Each number is 500 + 25 x the weight over the matrix's rms, rounded and kept within 0 to 999. Layers, rows and columns count from 0. Numbers have three digits each.

# q: layer 5 attention query, 256x128, rms 0.0883, rows 69-93, columns 0-127
# k: layer 5 attention key, 256x128, rms 0.0876, rows 69-92, columns 0-127
q69:491475454485495517466507537486502556605509479505465469467550420557489468533528538443496513502521544500494478516477473506486457495551491490466519506491514481526526541468480463507495534514436466459445493428503460521505471475444503536528506512469525501555499464561512492552470579511447521480557558435469549546506539504451459492537396544403538444489464502469531485525596511521518504492479
k69:461486545504490448442483579474488518519533442497500448466434490503450537546533513496502469433529476447480491499519523467517469515512527546494493475497548447541583514484410468531454491506489497476435495525536477568459470581428499478545442468576538506585520456573523486504525541470476462453502515513527517544530467511458505472469526509471523441513530483524485539529576534511515475526506
q70:499548508525495457503504497448489490471459517486530517579501489418520462529485427494530514443531528477505547536510460538561564504533433457425476559465525441461507489591524484552482519456562489514449443523511457477529404453497573483508502501455518488488481511427453491456494519520515538509477455489502515540502509511480525502517572503488504486544465498487529464513512519582495513483591
k70:499497527518560532464538477480512473527514564517467523473531535549477454464490500478473501493499458506503493516538544477497514522507550517564480503492507514478535473447444501466514495464509459511523541476490466533515493454502525512436457475600501457479522495529525579537524472490487510438456491511435559511529444492491597467477453462492455474543473489511503494504574464542490517473557
q71:563455455467498528487514485518496535523510519502439480477578475477551533507457543486442522477515475504487535499477503471540517432479457553480435497459445542457510505527531447511524476528531479565552520547489425521408539548480521526454451471481499498475594503458491548478527522546536492466474497453488536465522509543504542590470496506504469515459460501479511400485516493567567501553497
k71:575469516492534486460525511492532514471520588549548509559505477463480527517490533472443524514555501537487493558517418473544492474515464517475507447490425497463528462439518501491548456422540454478522578497459477444486496481451457453490416488508580511491580511493519541543463499504520477505484514469522469434526522545523498576546426514475550525490532466564496459478488475518503518522480
q72:477568473499428466524521500518519560506533570533517512512558522510508444466480427484505472514483510507493517579499530481482523495501502563519512464466494499503530504526550505510504503545486513549530523534465479506569503463532455531512500508507499488498509483451463494505497532516448503490449464500496528509497480489481458481456519523481534462494459448489505501516509463480471452505452
k72:558536469496525450498503478513542451442489496453488524464515521538513495489557513514490572509533517478471568447558517503474464524508444475495479427483486453554431508532478510499532466488494493463466527568515489544522501503443506460485578508468504416487479539510462479512482508471467500555539454442491509503503491525517499515513499480521499485501507501563501511487500500519445539524502
q73:515465472501501520525501520542558504515519458491519536519470468454491515458586492502498516439519491461509539549461526521458512482480472473469565467479509510541515566498464511521496526502485521507448461487465504503510532462518521518439480475630567524485494447543508444534476478545502472524493500524495515495508539499508493514503526511518519474462472511502503502525463563508438484482441
k73:554512525468514515590518541459505500514497498488473455479483432499514532523499496562516463539471479492520500517480507501479548501560559496514512535491486466528521475489484517502473484497466502561541489486492565514461486574476403471488532453507505512496492507489526458568528472516472477538506538470457538483440527522500511450538460489482522483493482530518479503494522495467470437490515
q74:557448492549489523589520502491526495431460512437503484498494484431501483453507475471526548469525526554513466481511527504484548515463493478470489477512484518544510502425454480467541571485500524485506528524469485536538425449580518532482536456494508490553498470486532536482490556509475488506522471488480518494519522454504509512492528511489446487526511536482543567475533492439465523499460
k74:420518494476522512510504544514452472555511511517505541535552549500512512498511510506473526528490534462466525488496404513500543562490465468466540489474508464466497542470478460463518562510478474483532516548522516470529436537501493477487490484497521499478488486481586505478533546470471504590482477494483521493478489482513530505504459474508430453518477521505441515482497483498471501471496
q75:466580521469498472511457522535531482467461557438473527462535489493509434501488522483426522500500495458577498462471493505493542549546553487508489479526470485529471546555433479496475547482491463503450546534519574463560493465490493480470493551552480523507485470510468500449505476508488477506489537441472491527481542510497494506535496490454497555494499408525469524507504531498514492488490
k75:491440499490503561519520440537468512532526471510486519480481503511531431519464500454438535522493394479471523442493488495486545462474563499485518409542548526525430476539494515487470434568482512515473537468540495500508491526495497499472530550522530559540489481536522494464508473509509411579480575516468521496465488553476497517508500479537551543531571483597493453453532443465493465484509
q76:467577480508480474520506492505445512446504466458590521550480582512487490505551463515551478521455520425525551473548486575486504456518485579516497462547462519494492479539491464486482468515449532476504521505535500526517521580472508555483503480475532413478579431489474581538500477467541502493446532420492503496528500423506565490433518481493494475516525508464453490540504489495501506484535
k76:547569466497494467516505510508478473472438449576543513512533488543550499481503447523462516463511490504510509495524534534508524492522451474441468560507493507526519483526431480526508512477493524501517534528465451506493457479462521491558524557435475503438523434533524580512497502533453487491494433539471444499463500489471558507505506497488479573541464448439476436490491556555452575526541
q77:539510488531539516498502468517508530532574506508452504505502486498522491488482512514539450397484486429506472490487550505513532549495479560576488443494517527523449502507469416407475533517522489518446424543546487508553498539493516453534475490549479489488504540525562520487463579509518496506535533463542467472497443481604481491514494490460452456475491504451471540480474507528463485488501
k77:534499507515493501479513471544527535518556515454458435503484495480463446487496502466420567478537469472490520539478540502504550535512487485502541452533519442507510508505466484553468508487501484455564500460502520542548500455527527456531524567506522496472532525510530487497459490511499447495453547470465468497410508508502519508515507509463443526580459519510477514455472545529490522464461
q78:475512525486482507433506487508477432501505519536463533535409535516516493504533476492481539491539522483502498511478591534500454573554493522471495489530595541548544409528494519520491440499500519547504480481485485534526499468449522514492511505510486506542536503507483512515494493540494459462553425465477445493520439447451478515497483445482463485541490497498577451516462510515491478577474
k78:495551513546495492465545565480508515454471548470484508523469476470468476440563472505506468525501456419505497488508522544479537559525462544475488466484531523549488470538524540487489499564523469446521499521460499465486504511480512483558524500482471466466466514548563503495452495494527528522467448469492447481558508447519484514562524492522524446499506428481486545512496452494516420512545
q79:521530501515510511505540506488493529529507520542537529520414471512515430472467475517510492505493465474490470463514566503489496474510460488500465459496486485488479524526488474473493519474476492558476521557504494514486458480489496473462566535492508515521483488458496565541460423548512510509502552545504473459464495534537464518555535460475501545485502422484511502521491536483465525502539
k79:531557544472512537483491497535483508498540511510480449474512473487517510493522500502529531540508472454476519458529514507516484484484502520516503472505486525466441513517479482501465424470506504489484475524454482528517466504446461520461541499474450485478511476457502569498492554566505485498492572493477515468449497541521554541525504484532570530491485493505462525512482454500537485471439
q80:477515522522569455534497456476507439485550467485524493481564420481482514478497499540510491493493572474481519468524502547509495455413552466527485534518483459509489511529561491522480467506530531457476466623505454508510491411503495498445482574436469531524492560474456549497524487451552530533524513525489539505499508482511535489460531476505505549535456476450502511513522532519490473514509
k80:532494555442490489485438473536466499509562516476520510460492513465528527469490481493416461479422547501461475493551548475501530461564554453516488482464469495486489510504537493466472482487534496536483509488475526485512511482565512486551445529486512433509490474484500512464521475474479521503512507484480514473531529489557559482566484506528545524533495532512469524508525493466526494465563
q81:493516416540464505472516447506482531479507453447540511495492483490542504481478511471527489521473529538441500480528500459475557508472555563487505520511475450534512501493495529528514496522422489541482510505526506451553529476546489475502508540491500447481554491483532495464431503468480523507510483482491513498524501546475495530494482507434498474545524475519581523519485499477519570550508
k81:446542515484539452395539531504485459466520486537517531419535510474477521493527515565546470507471540497523553546564491511488499506398551463517532532500452475489489466494502473483509539488508518499482475514489475538474514487538484477498511544506437555523459493471508479428530531512496489476539451478529467466450458569483506434483484483514543494508502486488481515515457491574528538567521
q82:448483505493485505537491514520502590533535503485443528496466545468468513514464543518541459487515500570479522498486442505517493479526469525555494545527479520461498584527590490494527495470503491461535477454551520485510588533520494518446453473519498530467487438515425478507448439495500501512469498475473501473466504480538514555465513535499426517496515453477537495463518511475491491493488
k82:548452503508575556534459521473485470510490504511496507500492469460524530478474489531477538491509497485446500512498450489532499520491507526487538572486436487478509478471529488496514498456471559498528504485517454514466504471482461433501470585508469522495459483494467476552495420521535460470521506529532524529509517494528464524481545523486441529521547512520512527445455437552484542534523
q83:521455493468443530455540454554445547465498462484514434514504492471519526503498559494494486460486493515518537525523572533512495485493505513474517545464511526469580415548495512493441487548468516543500492494491467522462453471459505581502528473516470525558474520485530473500455520498517446484490458526458528477461497528524549509490511525493548473515467512478531485526508481435553525479547
k83:531527510522525482510535498485556477457549441485528537463506479424494472468475483508453517447553474543518540546470481524472523604487492465530495516454488486548539508499476442482455545511486568503494499506441507436471479497536566533453492473550458503439518457501502515452494473490485506486518503507503537507518484487495532566486434478515484468471546471487507419554548538538543492504509
q84:487478457464480529499509478562493425519469505541447564499543500527443454527465481544478483498532505496473516551514472568511492498491531544513509508429513484503484546487516501467518507527507492506458471498519505512477494468513506490499489496498498508497567468462482511419475556464452451500460554503529471505487490519498489513499478477521530527539530511594543499527500469537540428490510
k84:485538512503542528456462536463524518437523524493490553425529492481467434499493515446509509607455503536487540486490517505508511477503519537522510533433521548457475514504481506533439485515475474537495549530496520488522524515456524499539486475460473532479468508530461490455514504502455499529514449465546413502547546499481463458436480553458489483483537492541519518484492478484520501525517
q85:471481537510467514491409538508530480508503554494472478507479573484535519495457522455486501465522474467501465499508529552502471482454495528513490388484483489461547442469471513568519484445411510518467563506462435447481512476514488462527497464566506513513486504496502491533465593452517524505510507493549491532550507548532507474548478491513449503501456499494521463547491511513582582514493
k85:545556436507503507486590483473518530520509523534493452457491483522511527498456567491505485443523488553551459472484535539456511475484510557531530489531570525470554506461468448470463452509500494435549483535487460441463514560476460519470464565561534470464441601506472486511513554496511531518503519537518418480457486514484492534518452491518511489469447489485517478462514524463485540478520
q86:475478474506502583511505536459526516535490493504529511479466466486556507535519491505478490476473501483580501511467547415488531498456423516511534468510498494428455481499467510561521479502513473527470516513495468449535526531509501577496507503492500467572536486436463507578470522478500494491525514477486453505535526547505487536514553497477506472547517424511480548441429453550508498516456
k86:488495504578539450501505523465483459490495511509601447489513542514526498549524459502529488481512482536462477506510559484512516483528570512472484500522467449556432506498467561528485454514486480530469520453462497518512537433514451408507502434489472476523486552472463492462502506514421526485570517556508511434546452530497482529561467456482539506482496520533483504543468481544522510526467
q87:485465501549457534519504572458427503498477458504500537494518550499494479509470507453457473551505488494510499526460535505430576557531479458477487475490499520459501516457499502500501511464513523556509506503487552526492443502524545528548478521461573516495473496502497457487476524473544469514535447474513545491534489547512474447531432460535543522466534505524534518501480476451504546443466
k87:438481471577503567480543511466522493471518502508475481473554449453548466541451504457477488548556489505541467530489436483491463527502501517520528491504530489554569494517519440527549563530530487489493441485549461518519436497504563505480448502534465509515492462530535498530545471477517473529485513495515557565481451502528520481428450482586500530477509480481485462505571469512429505494428
q88:466533501477458469481466457480547505466447511509536500474485551473416479495516569459483473505537510505487496522533530513501427478547525536492515516491515471477489473532561491531553462500525436500470516576486537528554511491534486490485543498552485493465523532404526516443478556493514477469534489485470543470559486517428516507481469517477503430467506483525519483506511565495511473520506
k88:497475507499505452526529484501509467455490534482442503499490469454527433466487554450486536572485498472484463461535498506486472411454531526511498540538508465562462496497548502524545509482554454402528490572468480500567511571512553460478545488508533538468530474534492520488486476490500523501472485490525567526563505537462514482524472459414492495543557504486443497494502506497493454480509
q89:446427508481533520448522512549494527478522495535498472444541542455570491550477556522518490470457542489456448513503501506515517496515532486442456495548491472489493488480437474570515482510557563470427471444529468539498486433488530473547482518479482482587524489553436516500473511522493492452572467449553459492535478563523478474487511474447520502516540521498485511511474465512480563552521
k89:483464477461525503483504547501478537511467479507475509527519475495490614471466490503455486549506432533438525554492506427494571516470517521504504488498516506566503448473463493529533519536522491447511481495515481466515555488470498568490414528507526523508476424559520487524441520487481505483531545417481509469508484558569492538476500530530562518542464497548485537486540485571497533475505
q90:471496499548569528480488497443552528514523509462520509483539505454520522517467513500499520492501504510467473550467493456422525521502416496546495428400560501430493535456528516494471512563479490455458538518535453505545492525494541441476449507554497468460491446539552566538504500548516492464505497475498460475526514541575486482497472448449467530521439485481525537508489525512547501529471
k90:565488573529546554420549429477516528527546517531504448498472504496514435538528508499481413485487485504478480561471515543460537469534452487445535546522471509561550563454463433489546484513498415472538500486582504497505505543504475525511499482464544526522511482530456519489478501526451475479556493486537529451444484498507493518497505502484504509517498458537505566513437521525410538460484
q91:508495547486560529516521490547520432471511542463386453592463446525489579526457533454514484542452484513414549473498509522469506503446514480499427505484492509428521551474490499517511519492550496492535548521545521532467462479465505528550524527518428518502455484499523427527524468496485544486506504511592432553522474528514479535488433513496537513466445499528466530518472522514549526472451
k91:518573458499467532519502503469473503560544470504536497438466523542474520468414479476554451466555580593498472495611472494536457519437520497527528457425451554538469513490504464503495495480466488515504480516530484450457503458529502500513459494543518490562492543560512456522471494531570527518454518460487457474548564469539528492458506532491443515433458461421556475531431518484472494457543
q92:511552551500496499490564503495609441523568447543561487499477500533534484507417471465495484551490504493585497536502508465506516518478520559522535493487484410516478487418510496497509549505525449488513537508490452528478552444476433517504487478516548485419505484478515430459499531534440432474510494493467484517459533483463535535527516552492483528524519494510495506485496516531466558533464
k92:490465531486450468553507545470489540460508490482499581473496622466494453536567454511561462487526540554538505442499525576508499487502484478514519475524494553488490504466508497433520442527459496477527510506486478531469515483510488488497497482429545510493510519472506482427495514472498538491508482499471527524461471459472443386523562542428490528504462526547545465466544530505541533518484
q93:519549512468482461479577525459521544461528538460495506520472526492491565522487473461494502487573488501531461517434473540475512540543453574497543493458484487476426465442495537588566422515478575495495523436507503519529513494427433581492517487543479487498531515453531468523514518448462548526557522496462502553519539508484476439490485530413485482490492489538509460483475460519494514460491